python train.py --n_layer=21 --d_model=96 --norm="layernorm" --norm_eps=1e-05 --qk_norm=false --tie_embeddings=true --init="orth" --init_std_up=0.0962 --lr=0.00623 --lr_head=0.0108 --decay_shape="linear" --final_lr_fraction=0.0 --batch_tokens=32768 --doc_mask=true
Each number is 500 + 40 x the weight over the matrix's rms, rounded and kept within 0 to 999. Layers, rows and columns count from 0. Numbers have three digits each.

# down: layer 12 MLP down (transposed), 768x96, rms 0.0962, rows 547-675, columns 0-47
# up: layer 12 MLP up, 768x96, rms 0.0962, rows 548-675, columns 0-47
down547:477372548572504507521492469517566511485482540480451538507509461463502517595487396432477513494393536465466482473637526528547504574492549492456575
up548:503442540489528480487534483468503525435484523433505519443526526509466477455449532510408500453551549406483571486447509507480493492514474473472481
down548:482517469487549478497536526468508502453427566536498508560520488553482476468485466516530457521492446483526467480502532525521494470510535466618509
up549:500574489528534443431528489543571520475473500496560447449546495545499525561502512500477526524467545625525447471477514423600520362526539430494503
down549:509528490548530582522518492537501529476528514548486446496531486511438455572532558452502475506512493479504524490469494523511416441507533501460598
up550:453469507461519590504561470545487492500519484550444517484533539515435564432517554467506462543468492538429536538516545421466491481559577519453551
down550:559503521540503508561490472512478551514482501495511539508475538471524528546492477542564525499522489471517558556584501536500505505400475478495466
up551:519424510483543463535488458538449571535491537548522524437476559500545522491473505439492400483518419428529465482502509550398529407511452458478497
down551:422559463604433511516554466514470505557530540514516569589493539463546516528498541458550455464458480468550501522530470546538470662446512464464516
up552:510427429428519436535507499524527468475521536455493469474491502528461460517552456454548491506573554515468483515446547540466436483476562499487539
down552:534627545434595435500459556491500467474417506577442595415502534486484472461487532597545570498507567380589417401482543493507515486506531527516459
up553:455519500495541534515553489531569568449465516535419529557523511446436524460469500489602501471445530442460504496474554478477492518510498504511498
down553:473523472544584468470393444539506467460563565610464536474532459462504486454493523538491568478471387493486552516487529437466502488453502600516490
up554:471445487532512425486527500573476531441590560548537507454427453505512466487491550558501569516490510489526511472490427544483492466453477446454480
down554:488515463468493499512508519492518554523466482473538450498521493509506486502485450508488478489533531549490467500512517430476531515460561474461537
up555:502454451503497452453455511539551468571515501472466515560482462546492501509558475498543501568565470563504486524502475501506500467517500526556490
down555:518459443491514476520512412540462443477438507534511501505457440483554488555436478521537521534531441428496455506577407495422478533499475442510503
up556:539539524493405456541511548544471510511445548481564464545553467463483514477446514452478556478529510524469431517461554464550523491474486534551479
down556:451487488449523461464589502453554433506492487518528436509512450469494504492485564507497494533492496465517488567446558495525524532491520518510504
up557:540429488431515553466552483520484495411452548515473487492544508475502467517469463545476498497498534509496459432474487517482555479487518528515525
down557:484520537506508503537442524497533493461563505510485493504503538515499504483471455452513492445477488525495517541516531466564539485499491527474480
up558:503435449508562468488564531546509507485517474492552481430472429606477476464531514495487473479554538484483555438553536562426511505428549485532475
down558:468593425555556500518490497513533580481553471515494436520519471470469458537545496463437571497428455464454462526438541483412517513460516556445526
up559:477437558486418524532574555452491497509475505481496402524508464482537539481498423484450520481542498551449520509516456561588480490529475581466506
down559:521482427490515488444512522571424525538466500561531470578473571482515551602494429443475443490469399482492494543482488507546501446577403485523462
up560:501495485444534570542483464491513395570464529502568527482460504485439466535498536501501418442526454519503523516524475403493477450450539503471505
down560:461456506503483470507482506484541524518483485505509493501471523557491524509514482503496526540487522464541509483496531531522526531554508535503512
up561:491464570488509503469456580515456552516481552488484507447505512511466483497523497444522575498521501471454406510509411438508553536578525462526580
down561:576514476509533496589527505558534454499461512427514432482420492481528461520475533457536464493503573534422497501527553442511554519421528534444479
up562:446494500533462553537448488554596542501417534498460499525499502430461498555568490480487556396529501532471455563452531472500495545509516550507468
down562:496532525476488489528516440480474580489481504504536510590488493557468540526510568524480474550463512532569525455511590501494444515529497499561494
up563:467475520490483472528487612534463494455472483452454514509458483488500519465498504495468504523500523424524515437500515464476501486530474503553539
down563:526595438581513466513424533498462541410456543514445527501495552535511458517522565530519492539543440526524479591537420439578471491495524527491526
up564:493515469521549478460485505545552492501546511509470501485499498469512557458468495456492502504456473539484494508475479461480562502384484464521495
down564:477499489486485517527490523441480470524450506474459503490522480522540571503467510489524523499496483476510533484527494512478430498484543473483457
up565:557492528507465493480563386557475463503567556459512518507518498536443448502517515474472525464456479463479515543562498483472553554522447511568472
down565:545551441495513485487512574474524545447465504472541515551494532420539471469495422507556469527530492520482420498473551486462557494503514505536507
up566:475483469471509441520557505517494514518481514545465498491539423525548573499507529508541617486455484495521495467512555479517543530466464496506420
down566:541494525500551573531554513512522459525456484580431516433438434512511524528535505547514476558451499477483513508542581579424496559577494477500474
up567:440527510537491453507417526569478449485490514484417487463494474563552538449491497456540491526532532563478450534494478532477523471483541537514520
down567:524476526474530491512417499499512515523463501471536504525527553440491533570522518560565496439408470544428455598471538421579519485523536501459525
up568:442433457501420461500521499491485501466501485528495534480533528498522588521491487526507563517510541553575455489524518578517463578531481496523467
down568:546474543494516482523463480521521451533507494531501515483459465505576555524502488466468499484476469471519514508531535501454552525502495482486454
up569:513518539464481534476517536482498481451525468436503478510411491505569490519469414484538485530496469507566537586533518494522481504489450457526477
down569:492597471452484434530513509477468421446444480496490527564400474507544515523524457480538518512499487422480548515476536509506447493482477410540493
up570:511495478486421512530458503437609546558480576494437455469584548479511470512503454494466487557467512456531526548479450490464507451493410536575533
down570:444438403437537601505488553426560437467518518480475462481486484497475494484523517443500495468502475476583556490471517445391555436474524501485548
up571:480532451445565520488511553501466456529516508494512481480529494557514506425533508491469537505560427477496527572554482489534475499505521510524503
down571:566508520520468512539504466496521496482553513520549513486496513460515500482596492490497509460570507477458476525509536497518495499515515518419482
up572:504467589482620449519443502532499428372388552513540550543519488536483550566490550499487496526549490539463486393552469534484418445451529529575492
down572:501474531462463500522510451530523434559391365592524493541529463468516481426422528554470503537521463513434437461499569501476486477491565585554530
up573:567466525522454554561473477488495564485483498513513532529520512570514520484534471469523481540513489492461443469513524501491516504534400504465552
down573:507528514487483477489528518562544479556512485537483488462563482465519494477501475476482459498522544510460575507564471541458502554525494549478469
up574:505532494506475498491504505456577536485489559430576458407473519619521478494440486488543557475516541486436521440450501506476504474518482556512509
down574:497473551441559543441518483473469549573457471504492501534470520519473445475432473488520537502511488549533438428494420510479469501530492527584511
up575:493468565523548493383529507558582464469476475496559401454437548511562517509487431469495435580461468531545491532538481483462488499508436511459531
down575:541399500502431466381500535497537480485440533505450521541496530478525585455529525477552488495501494493410483545483582541544504551392460491522492
up576:479539538468476500485548513444501457519527471514463492518496553499517491459490445537506498560567456453458496475521474511418496447508480576518426
down576:431443493583502453579532469522513530462530527474436416528578511474525452524516481565485525467486435451523506481511437475506507525557566570478525
up577:493461519519537551453570486435529459515488507541496535457527450529501507444442440548424508545469450444452491488515506492500473543487545558522465
down577:529540531513521506489497490511505564488532430485504494457459521523477490454456478481579576469550451521452438574549491489600519503494456487500569
up578:502454499501511445436552489493569505529541469492423490552511540520468507462455462480535436503545528552531540493576466560547471523480526506513478
down578:494488531578516506492453466470435535526558516576577519584463569548502513462543477502500494576494566411395530516501403499629518500513452526528497
up579:499497523451454439452513488460626615518538507462546451473571508515503472445505449553493536459540533498513526527515388476537546478525524547544503
down579:436464445534507590555461568539555550518453476573577593482509525485485528517456473448526514476565466434376479523561491559480568415510388557536481
up580:491430483504522498508543486473460562448511536580475453506496442514520516496466526384482524487529431513500575541569436460530588435536409489520459
down580:501423449466485526519537553584505519498539553513554545489472489491480498533502471510525532529597568471505431514539418539540476563480493477473550
up581:458445531489496457533545493499467573560531474484414561495492482545516531449497484423532437463529471541509496523505503463504462536505518458472589
down581:538505487475568518488643442512470482525484479506506414501463498484517513478513536508481482492468480512463494516555451499600457545459499497504471
up582:442525471482508525514527518495528492523508441551542515556481525412514543510517483457479476506468446454513576517500484525526548475478532524552449
down582:461503405481593478545489461522482476470518504461529513503522434527458435485462493459502521463515607520443514459483479412479503528468515499456539
up583:494497420543527490505564485502548538490576554487495521476484420544475465499484523498414597487562517517448505512422519546506528472508479487491494
down583:459508482514467454482577518501549500489514485506536528508458513493519491490542428484529516532524502615577458506575477519482387586519465513502526
up584:499510446582450587556509510507577533414482512461507472483509482578444525477529441459534555494469568449492468459518521494498500477503554489537529
down584:438467462462496511523552490498512536505534496560415492538569514503488480549503518492510482561525533520448490455547438538462549549502502587526530
up585:546497461466547491531468523519518553551522476443494474409437507544500575494476471477516497549511450528560499473455571494488516442460509466515492
down585:473513459569482510573475470449532505546530479440506510486520518500505577535497485467525559546459484527468547567471494549500599488490524551519486
up586:543483530476468543565507557544498458518520463522524463507509456498524536531502466528499490451528483527428523523513558504483505441513516511523508
down586:502544520466530482424472418477500532488472537489508488471483516460418550495488522474440496536480426466498482494499514488501532530503470483501480
up587:432499521402495481504542501539491475513517449532467517521448537494455505488467503461441471536586487527514522473567457527491452507488529476528533
down587:539492568466506532461452549506429488483494475495541502463486510481503500432533434562518562473522496560551482491420515436508534506420480493499449
up588:456462493554530472553464560584478498447502544527472587434484491481462570534525411497476498542483424541524544445524521500415462489458503538556496
down588:526486430454480522501485407390559491463503519621470535473440542502419458435483509477551527494509469458517485634537510581525461569542536457517459
up589:420513473512547528578542501495566470478512547495532457532499465429527506470415474500432487516510537486555494514486516480507520435566511500434562
down589:518490563533509479434524515545493541443501516529512562532489557440454533499453402565497504493428478509435463456518496499467516530430479491603589
up590:454485523544495498471462456437586561469510535464451486492542509548496508467475494450472491453530476504568475525469466440541490454461508493459471
down590:510507485522535555442577530513505474539548523442571495462478477577503588553514504472530474497474501503550434532540480422486522469487518495503491
up591:509488533593528470513467426544479509474510478480478587500494529432460448481537473450388476480551494517521570500470474521578504472602487527504418
down591:449480582572496520448555443498624497446500519486485526532418429449561527502453420490530405566455499438450571541438431590587520480533438492514506
up592:533488530543489534525471514542555412569433449488539472490531497470489558542445484528434495483461472508532439507460585526512478462439564533508528
down592:547496550451449522506550520486533471502547539481529493472480547495501440506534501509499481517552458462449517508527504516489487541473458480538561
up593:477515541483492520530474428483470456514494467493458530448526476508579559507474528435490508476447490567500548488544519524606470534504436553531540
down593:516555483545497422591515475491506576498514515486538495556565539508525440525469444478454477543486454464525532526467405482515488562524522608470475
up594:530466427535520513437528469562529546512555458483566479495450429497466558468431522506533469565493528524475541416596530502473531450509510492568547
down594:492501516547500565585420546520530512493501547462490560495467559595415501517515509563504475486534532556560534542537479509497519471454458516470494
up595:563494524458476468551549448499561497449438532478506539492482507535562456465467478470504465498547523474514442492407466529485466510483456469502519
down595:490491523502478494491532427486506578474497562524382532491497448522526459448498441546493385552453481508544514586484441573506431562487570634554620
up596:490407504552515485487476424569411504472472615446547542486436488521552539487448492495508501439513498517487458531552530442561515473521521475517520
down596:577495471512537485443465500441491540463540547510503545434580510535489542483496566487422510512503547574526577479473535419504557396512551584541492
up597:433552471548454452462465489491482494562445488506464534440562584512527530520488509559472520477481468533470475485502511474552521487518464540544555
down597:529492576502502507576486487464546482512507498517509497494503520514494427525558509478520520481540486530460550536459491534433502470468479518459471
up598:543543496479478443518488466502526489513478518498595502492504408494488531488463513535464523530503409475459467474541550548450492482547439489497432
down598:483466543548447473482502469547502503498502595509465555481453545479452472481553540545526470564533498501546457526434532568421529577561513464526528
up599:433502596492531418549486504527498497442500571473486477538537494488503452531460522543539493475512573421496510440540464417538458521446498475535442
down599:543437494563445478456566564490548437568536503560554453461503493470521460508529493504499541515549520512528524494514518506543511545416549513494511
up600:522495476545448574475428470468518516553537502523513462537506494561481488471515483484473493490551470520502484510522493514519501538432528557496489
down600:522475500451513446476495506529457480467460507467498480463502453439508486491472491476510509509479482466426490446498438493448508504507485454532489
up601:513538492433564562522490555502497487502486469423492545539528542484541512422503440512531417517517458476449434504572515453516430522539476513529450
down601:489502519540442445526498485417496478561515473498492491494465454496470579558563522516486488457511548489518470478417494532407555533522487511573463
up602:465510471570477436533558495513556437513528468490521531530523487452516503492483438524471511564523512429532520518473558493485488502571473585526421
down602:523550465506541534481527450525521479519522463521451499499473468537428524511532518392569532449500552524458472509504511424480485550520519511540438
up603:467537470492463526523505551541513509524432563514463444517472491491487616490421489527511517459460463519499517474503477500543484407549471504463528
down603:580477480456447433551507459504478465434497520542551518467486528524537462531526465551479528474500563501470534463498535494529556502480519530480396
up604:551496541543412484513491511514504469433527474528506470494542501550528482503529479436503472493496515520481473463471446451484503545547471532467451
down604:442477483514500528467522569518510536519508521453494483473545503440495506503475533512481521502503453511513499513499494546509498509510551549534521
up605:543494479555561473544479547584484532511483517500528484460425522451511505465489509475479532526481406514554529536409444477537530488419461513539449
down605:441493492511451489484508546550583523501439459502508463470498491538472382493503466509527525430561537473416565454462495409457547446491493585473477
up606:445466479433504507494583546462553491473535494436474581418528529517526586394478453528554474487573485494460478474484486551418507514454535518533531
down606:367516540580509503499520501437528418450544488494502457483537495535475443578538548494527594483568497505541602517493494506564489534546478436477497
up607:437487499465537435494473475536515572478559453554527538518523492436515598519467478516477619514519470511552567486507484504462496484548481507454463
down607:502529461452493519514510522553410451568507470522505474477471485471560622482536540406461438488449439472467456468498523516502481421542498433513590
up608:510474520577455521426545518497543521436504485435472493510577432488557470439507545576484502522444515523506455444504479506616509433532504506533483
down608:501508546597459488414483446469544510500482573578461529513520442528497464538516554548470547480533463494537447472530475526543456480537480497450486
up609:538510448427465510553513537581510577489462528507522453552542538466485469557554449508471454450497515545516544499439516478507606423480504493506570
down609:510515487527455460452496452477499515512453484478478555511448491505517527443516534498533539479506512540511487555499524565590513507452477523459500
up610:548508482484595406483503508511448528570460504463453510525439537487455535517520468523495529535453482499563478514518477435513487517450443458534546
down610:537475531520495521490523518491521459491447525564437559538465530450486540552476378503538498553483497493477472461491472416472489554552482468486537
up611:498523489533517466523485534604527445524567410469558441521459465460518549455507512552544513498434496534560529483497525498569546427450476490447500
down611:501512452479555482443449494469554486520487525452513537462477498516457511433462461569465557508485470446484463561469563554462498503523469528508507
up612:544472468515489462597529459519517522524566564539448507511531493479509459451464555486469501456501522472477472473436453494530531496546531495553511
down612:501494474465518494449473526433508564477505542522498524487462496548449521545538471474545435505611506562441464544425573494524468434481485432447583
up613:449509468539498478536531474562529485466557513483519513514532599507522470544554519518490473483481477479508465539421468590435525445538528453474479
down613:535474554500523538510516532509472514492518475495529529467479462561471483517531517424529529511437459480539517546473411452472499522528563414448525
up614:471554484534528567460482432528523474533491412472495480591508471479457485540545499478481405537428506490468530492545499560499507513492553547453381
down614:454599489571520465501462492499436465529516486554531576417498544491519500513527534460491515605482480487488441505531532476481498473462555423523491
up615:447467520451497465421502525475499550494495496519496453452524514455500526464457500468468528517635467480561492460552540491563514520462483577513522
down615:430492581479550539509559521519573456494592527471530426464496490495487550489541499523503536494499505448582413487475491445486502451583545502499460
up616:517471544509558512498511516527526542483477506469431513453523526533554551486469559422411498433543534440466517403557458512475420580444478484513501
down616:537452521419539473502455551454547491467433391466505452516449491530458549443452570443534475428523442591446439547505595454547503549460476490533579
up617:492506418522503538554528481478451419449592516483469550498532515478505543457496483410510554560520498467530530557435480506565454474450452540481516
down617:509527549541498505502521481508483510446492516514492484548511522399482539464459427463496554499466550505560555484498540457543541484459441492531429
up618:490521521553560487524507502527579524501490497528476477512559492534443555524492450455555417546438480454470500465523537549554470463445480455498543
down618:566467503451497500448495450537455515492541425472514449559447552568454571521561514509518578504504468509496560502530486418533545512500540593523411
up619:536447558576520461408561476554548439503552471413557496469537532454554524501497472586483468589475477592499428479520556501514446451469484557464469
down619:553509495507601455489492466553441424468485521488481574537382458475498533536514425535511509461522510504576474469504536591462444472398501543464565
up620:443508478543471522466435542518523513491528504435438534461523541474433521441470388547475483468534511520502494578440500518513515494421485558596481
down620:464480501552511600480595465474538581421539511541487525537516521516539568526543483572469498492527525513535601512483495428448394434533531529543502
up621:505456487506530454516526534499411525409488469510439507471468448535496578520530507444464537521521514482540470462497556547529553428490453541534498
down621:559566488482469471535513510531490502473496435498499533408542463457503472518518563479455482475545456476471514517452566511394522473471494525492535
up622:485523529580415508477576454492528481409573573562535431538478568516497562474504490466486534510448525494506467503505481476523514474549432523445496
down622:486481482461491503514445476536425507557454498481417532442513472499506435511494507481510434503471454470475531490478393454456511446505519460479533
up623:484452475465409477509489472520460525513494513479480472485513504520503526508460456561500497490457424515523469511486465445569479493588464504542440
down623:508525476537532510541448552467451480498577492426508454514540541537470491547518515555457486518489497517571497507506521512492493480484496567426475
up624:620503469459464475440486540520512537464487538516542474543476506529421397554474470536475451468467507503512415513564583513467490472506567494504468
down624:467457533515528524465501487524501476517471505509490442477509480495512480527509453560483545476445447463502474518495482577514494543449494457425456
up625:528531521479502465455493546534565512462459532520500521486541532524405416478554506563432523502540516449479493495527542546509499539530458500507541
down625:437448475583485487538464552515527417517512467484527555495509439471565557486548442444546501497488534565462454537566484508544474417442537449472495
up626:452457461518445554470603497566461462485521535453574512513502497478499517451471492522499501426491436548565491481464474488484509541477510530466443
down626:502530482471531509535376462438457567465513443485458525473511512564494476510509550448435458579440572505483526539500493478490535528510502475532592
up627:500538508476429524459467453539491483467520498411529547460519496544512472505483479494514525503489492467394513543434509566498560524511514439516496
down627:505524533438524540539557503513499464535521483544509556424399541456498517491523502515439502500514468439532552514506552528487515529533523547515512
up628:500475511503486502518634540610582491490527469483540477474499491548524483542513434494465495499493535531427375513537541543519553433517439466449522
down628:500514499459466394453500511542458501531496518506545488511486477467554440492521459541566434565475505446477436494491529474442541517516549466541517
up629:437449436469514519480479559538563492485482493548560474547556501493548499524452474497490437499486482509519540486507416440525487470478488543541521
down629:531502509508498498534530511456485512517467515540454510490454477559457492463493492468487515521508493530521507498511546554480538532502456444510494
up630:454490581522483549607586606526525487511474497439590533448491467400474536505435457506476445503496482495491486519452521529455502457520542447527497
down630:492422476455460459477521487541484481499446488548474503475592534541495484516527516526479525506482484542540546511482507547509432566496471520493494
up631:526524519501474496502572453538495470470449483475517479528546491519558535511428527498515525513477487555493580465485451414478558504586439512454444
down631:548500531485507533513530472563467480532505533430448554499514553491442526550546530507547541474550511502506485469505535525551539563487496502549506
up632:462498544573460429516505493451499522525546536500422507497554509510449518572522515535556560519515455528516530487445497480442492565483520546451470
down632:482508523454564529458539503501492470472473503449569521497472458476528471421513484507466461535461490469464463542526477474517469500489536485564475
up633:441545589533478537465535579484413476482507518496478477543530474550459577538496518472535544508573522488498498483495462445569456426478465413502501
down633:472567507497463456519467488528555482465532582549485518446463424560544518452492573508565536471525509501557478456515499497472477527474424557476567
up634:508485476493504423491470463475456445543481545515526541541472498465522556541542539451541547490526488472516469448508530526424545513529456406552554
down634:482434516501489574511507504506555567442459525473433552491518510525457488527527465502505505534506499541494513542480456525522479447487500562435466
up635:483488397484553473553479445537424552533542515487492509462528534509557484475461459475552526501486434551510509513521503510458508456524552570547611
down635:387488427504484505460580534502492582469519554514479466520495527504518482441517504539484516461486549470529457449503436481573465477479554549483536
up636:515522494557570458473524473500505478530529495505543490432545481601427433489543491535465492528473505473503487452403511580432499490479458475503468
down636:556536531477483495569515515460519574470508543482592460504459528493499511553440555485500540538544506548447491449469504483368504519515481631507495
up637:461507446460502483485488521472534555546462490562521451491493505503485399498472480466497515548487535460537514484488449479529513520500424437479461
down637:502532569577526503493510477460458451528488449519491473502474455525522505472452529515503490511546500506455467519474499550494522488539503541464471
up638:472500509502438498516493590487475499527573509554472526435431443505529553480508477468496514432498397458529515466537472584478465484502510482471466
down638:530516450482479588478448545430499505481472510489538478419528481524560482523500553474547423476464439454493494529518461482554469530515525508458564
up639:519552516489443440437466560482542452530538495498548468465472466507447463440431468555508463464493475483558485513521402500489448571430521523577455
down639:521504493500529511482489536527467514495460464487510500497552507510455486469485493526465487504515510490447527512500537492521535480476518506486531
up640:428489513542442513490460527532577490477515529466472464535574483541534551493452500496545508554512450451525515529489540602546526414511554498489523
down640:534607494563504454422488491481511479519437524419501522513538634503520471465467446463480505523453504531507386528508512503506530506435530451481537
up641:476594473435524476557624529521487463529493553493480446464508512439498523523506486553476511600474506420522526470562430469479497506553505484542467
down641:452503492578533509458507522476439536527515517481575492522517504460434434525399431548493477518457505520462481501481520530541454514475520475509498
up642:454434506539505508601542508511481565483552471520566419462576500441509440487450512589471460476464497496526463509463494487507491551488483517532539
down642:577500434511511472489481517477528537466450480477448479520518563547588603554550504507543527473481490486493490512524538517544450527500473505486511
up643:522418540473492484510482559528538523434487431533522530414571431498555518533461489528397514519429480509567531507491445505554559480529532471540452
down643:433467499477564482500473530495539443521531501517460562554517540484455580528478512534480480513494503497473479385500603590497521448476450479502502
up644:474458487440501517507517473526541562520530457476483536450546459536515534475504533535452540479493497452483523497589548551413544501478564545485511
down644:367478557548477472534558413508426452499433460475619512449593507443532521498477523583485543432521524520462513414470548569524533544410430502515477
up645:551554461632510470482447460539498510528472484448579485493496479542439464498571540424433492567469493520488516509484593446538482496430416490515465
down645:472457561500442450524502502559545486498471483416420467502500510414537450552491428458560533497461537510512526506416412414489540527565549411501550
up646:456466541431487503473472461458475489526477507445470541470477513498469511529534440519450490570475486431489470512534485515530574502490510529450480
down646:471516509462487512416494475440476457520496440523476458478515491506532545519448518406456481588556483573427507482505536497485520491506501477547525
up647:485592511371504494532528522494517528469527457439479521449525454496470397539433523430511534548518484486530491447460520503479491520526514456564540
down647:478480540508445494487536475460459452526550453467563486511514462511560525463498502435500505470526484522449515501510454473517567481496449502527511
up648:511396470500496525541494451498486514470489501472495500474525472534574414511497511498509466472487496510551467531473467499541428478487526512527502
down648:554518502530603514534516492482442459525556526512556510528478466485493494467542533447514422498468454562462535439471361407497479486482480500540489
up649:534505533469575500478488553559510465531486466506477500506546456518514523517518459524554460473516472505568542504498504480534485483492487436541456
down649:506514500512492515506465478509481505478514472473490521493536493535452498511517539480427462450542523470496531518448511547493536514453535549538502
up650:422467507470595429542527431421447498499477503502524484478521511471455475417505460460517498473406562420583539452549526505497528515461486445514474
down650:524534455470447539505520481556446475488537520506489503548522475590509523532526407501411562519559486484474518487521456452468519523465522507501398
up651:478541530488499480516553481523587514510582420476464486469438487523432451445474492540475549465485465524425468552506497472404524456503476483490523
down651:571576469499495416421520534430532523510513468495517404473544429457479496489469548583474525469411435489489447473531472526431569522476541520548471
up652:546494454537505522530459492491493457461521492481495516541476441558490527504491513469535509492486518539517524481434506546492534471484507473519487
down652:477510532461513481472494495550538535494507488521497504477559501472492482488462453488521533539506469488484493525531511469498508505529468556541494
up653:477424538537533443598559450563446524441472564463506543502447523464432497557542495513497430449499477546466484483464471465409463452485540495452521
down653:554507500458485469459511469481580512487482437433509468518509439462478543489504464543547551530522542493457459499537518521598493560527476537569479
up654:531497409550475538569493535560487502515489463476520493467507535503444442465440503504525462495493514396508560518521529481498442519533429510528495
down654:569498539545528541484511429521516421536562472487569477469568599481518573537501458516440499519503476511560498538516506455531481520448446464466494
up655:492471469472434484546522484566524479457509547560474460469472463547481521466461467502521435588496471531502519507494504448471510511566508554558486
down655:443418512478482528507438584427533509460514504486450451489513586513473489502470501499493439509482510549546503481498495467486468477507549483458509
up656:485491542560470496446557487549505569477510466528515516581606475522508496558463492395491492503496514565477536481546504520557539510505423460542519
down656:448536487522462494520399486426485599480481486492534415470461499540551502531513503497555493431413511508507561636512513488588504548446464583414493
up657:467473563562489524483521534490541484486515526530445505439559479465517511530424487435471556502574509464519489458460527553509561489508475460452463
down657:492531492488490497512500522519469507531485472494497452509489481540521507515535511492539455500532490489497434487521507497470489506502572524511521
up658:482419493498490536485567514502471477455453519525526471532443525501494503441417477496525558518483495526519537402520525505426484520544463469537510
down658:488559521474473507494502499536523514511514544489507552453516474535509523508529454522530511516515515457494497520488463487521538485536528504546553
up659:449474483572545453592424528549542485533506446493481461527511505513445507482470466544520529498558451462474445516536443592428485491524465503414479
down659:502501500486420427471500468463464591571456482508456533567398561563469445483599514517480470564522523414579438491486421588512464497483451544455538
up660:447479502541451523503531531494520497499475498467544501516489557517427478505473469550504483525457464510433499449407524551442465558558517564562491
down660:578591485455558520455505488552500486562542445521505472476468508496441537513586528552498494493513565490462455536521515421506532475558524519464513
up661:470461536517498542554521478545501504498543513422602531453553549523529514526490596481504466482615472450501493472553480545443497518488445562527471
down661:435436465442504557489395497560541484525468470576470557525472417510502473509564463460456484438466495580565486497413552559531367466573542421547554
up662:571491507464408519500532502475529522478460487474484471525485420515520518522495534494544565504457466530507528481548529467522594495468496482515506
down662:504486474511490468520472545535519484525473533554509496521450540423566496474477545528521454523500471488549456522481470487453433475435516548550504
up663:520438509516531573480490532510488531534481465522446513525509529529471506510515465413445430488458517440475500452505458516601456500557465537508492
down663:517529460484504492464512571452435464522543471557509520544496488599490593552570501508502576509527498570541477497428460538574544580520515512502472
up664:505497533447492484519505488581548545544445500448520491478564418433445537510483482488529482446438497536542620465525479514541503509559549438514488
down664:530546530511534390540400406511508565443536477482465498487465512466516554510517504509549455512502506461490540566488523394535572388580510386516526
up665:495457424518519499470504548523496474524523497561550481488554532503497520533503466457489466499498489486522473514529481519508490518455522497530462
down665:486464490489515508546500483523487531485539561561494485500500486478517509539495465514490517479506518473460462482476512509461507522578522437504567
up666:510550467524389406501492466505539554502502491497519476526552475520487500418443457482530527547468436531448497534496500462439535548503467517514551
down666:472510518496452443491534544422484492500468507470508515554491483506480499576473506511421447455432603493428476527513440508492592568509515481406546
up667:498496448497471509519463470545532490514484477538494504447570523449487533499467487411504471579525518527498462526559494441435485470474505530555486
down667:471442482449468531418452469481577558461470510541428419531548473511462526436495461491448531477509583507503414505486407469519559485502579517413522
up668:473479576512510574508509475512473488570512517464452485475464485488447491485486490494496483493519492517505523503511506500520484480455479563520515
down668:488527477540476534458487493456532486405539532432546462542504495511492566470494446509521445491490490510496499503458537522466519471487505449522516
up669:512487479502463524447511461514537552567465488466531482583489409538494519478507458511478500513449426415461476457575550481550513484507583512541524
down669:461445532536453434455473517611481563472525462429469535557432537521509445569508496484525602435553433552481478487536434517521492491495517420575480
up670:462497469527473516449546501472471451544473540521454528564520489501495540534502561498600464531450493444486558490538412439483555506524530487542462
down670:515468470475538515519455446524546496525550504496423455504434457464533495493581420492465498500537508439547444447447494542519461535491550482433516
up671:495558503512455500497509456516454477474508522534529527450526439534535477501477507497502559478459467523487512546491509479538459491501499517525547
down671:537422497476501517482429491467433552526528484496541478509476552465509545497560508476496507455492539477507565509503473509542550419469499479488513
up672:485480448500510532478519447462561472513482540500466489511467501482495501490490518488457510412471466502518415493451445445461526474524472434512452
down672:551469512476483520540424470478522522476483521504522539484519463553550534504525528489503508512499484545478535498487473465567477495468531466514520
up673:432496509512478545479556555565471578574433492518465553485390557538495491534469485538543557522541493525407480514429532519538500462508452443559471
down673:501452518466494429492454519529488455452514446434555575566515463446444470496438425511505521548501526548424482441469498450536471477482513488519448
up674:394460561456430510512510457574517482530501499455516496529488513517539434464490526509431553524492485415511470528498543511494509469459466560489495
down674:513507524492481479501483473478520483517485487496448451475565464560514585565518510481504446459486453486495566516476527463476524494478470482481467
up675:433566531455540483472496477505450480506524519535526464532509491535457520505450584533521477486524489512471439517506456545536461429546453539523457
down675:511582588508496494504470509548463432458454495546493461414474468479451471461536560533567504552505402466525464526576549502485408481457475453518476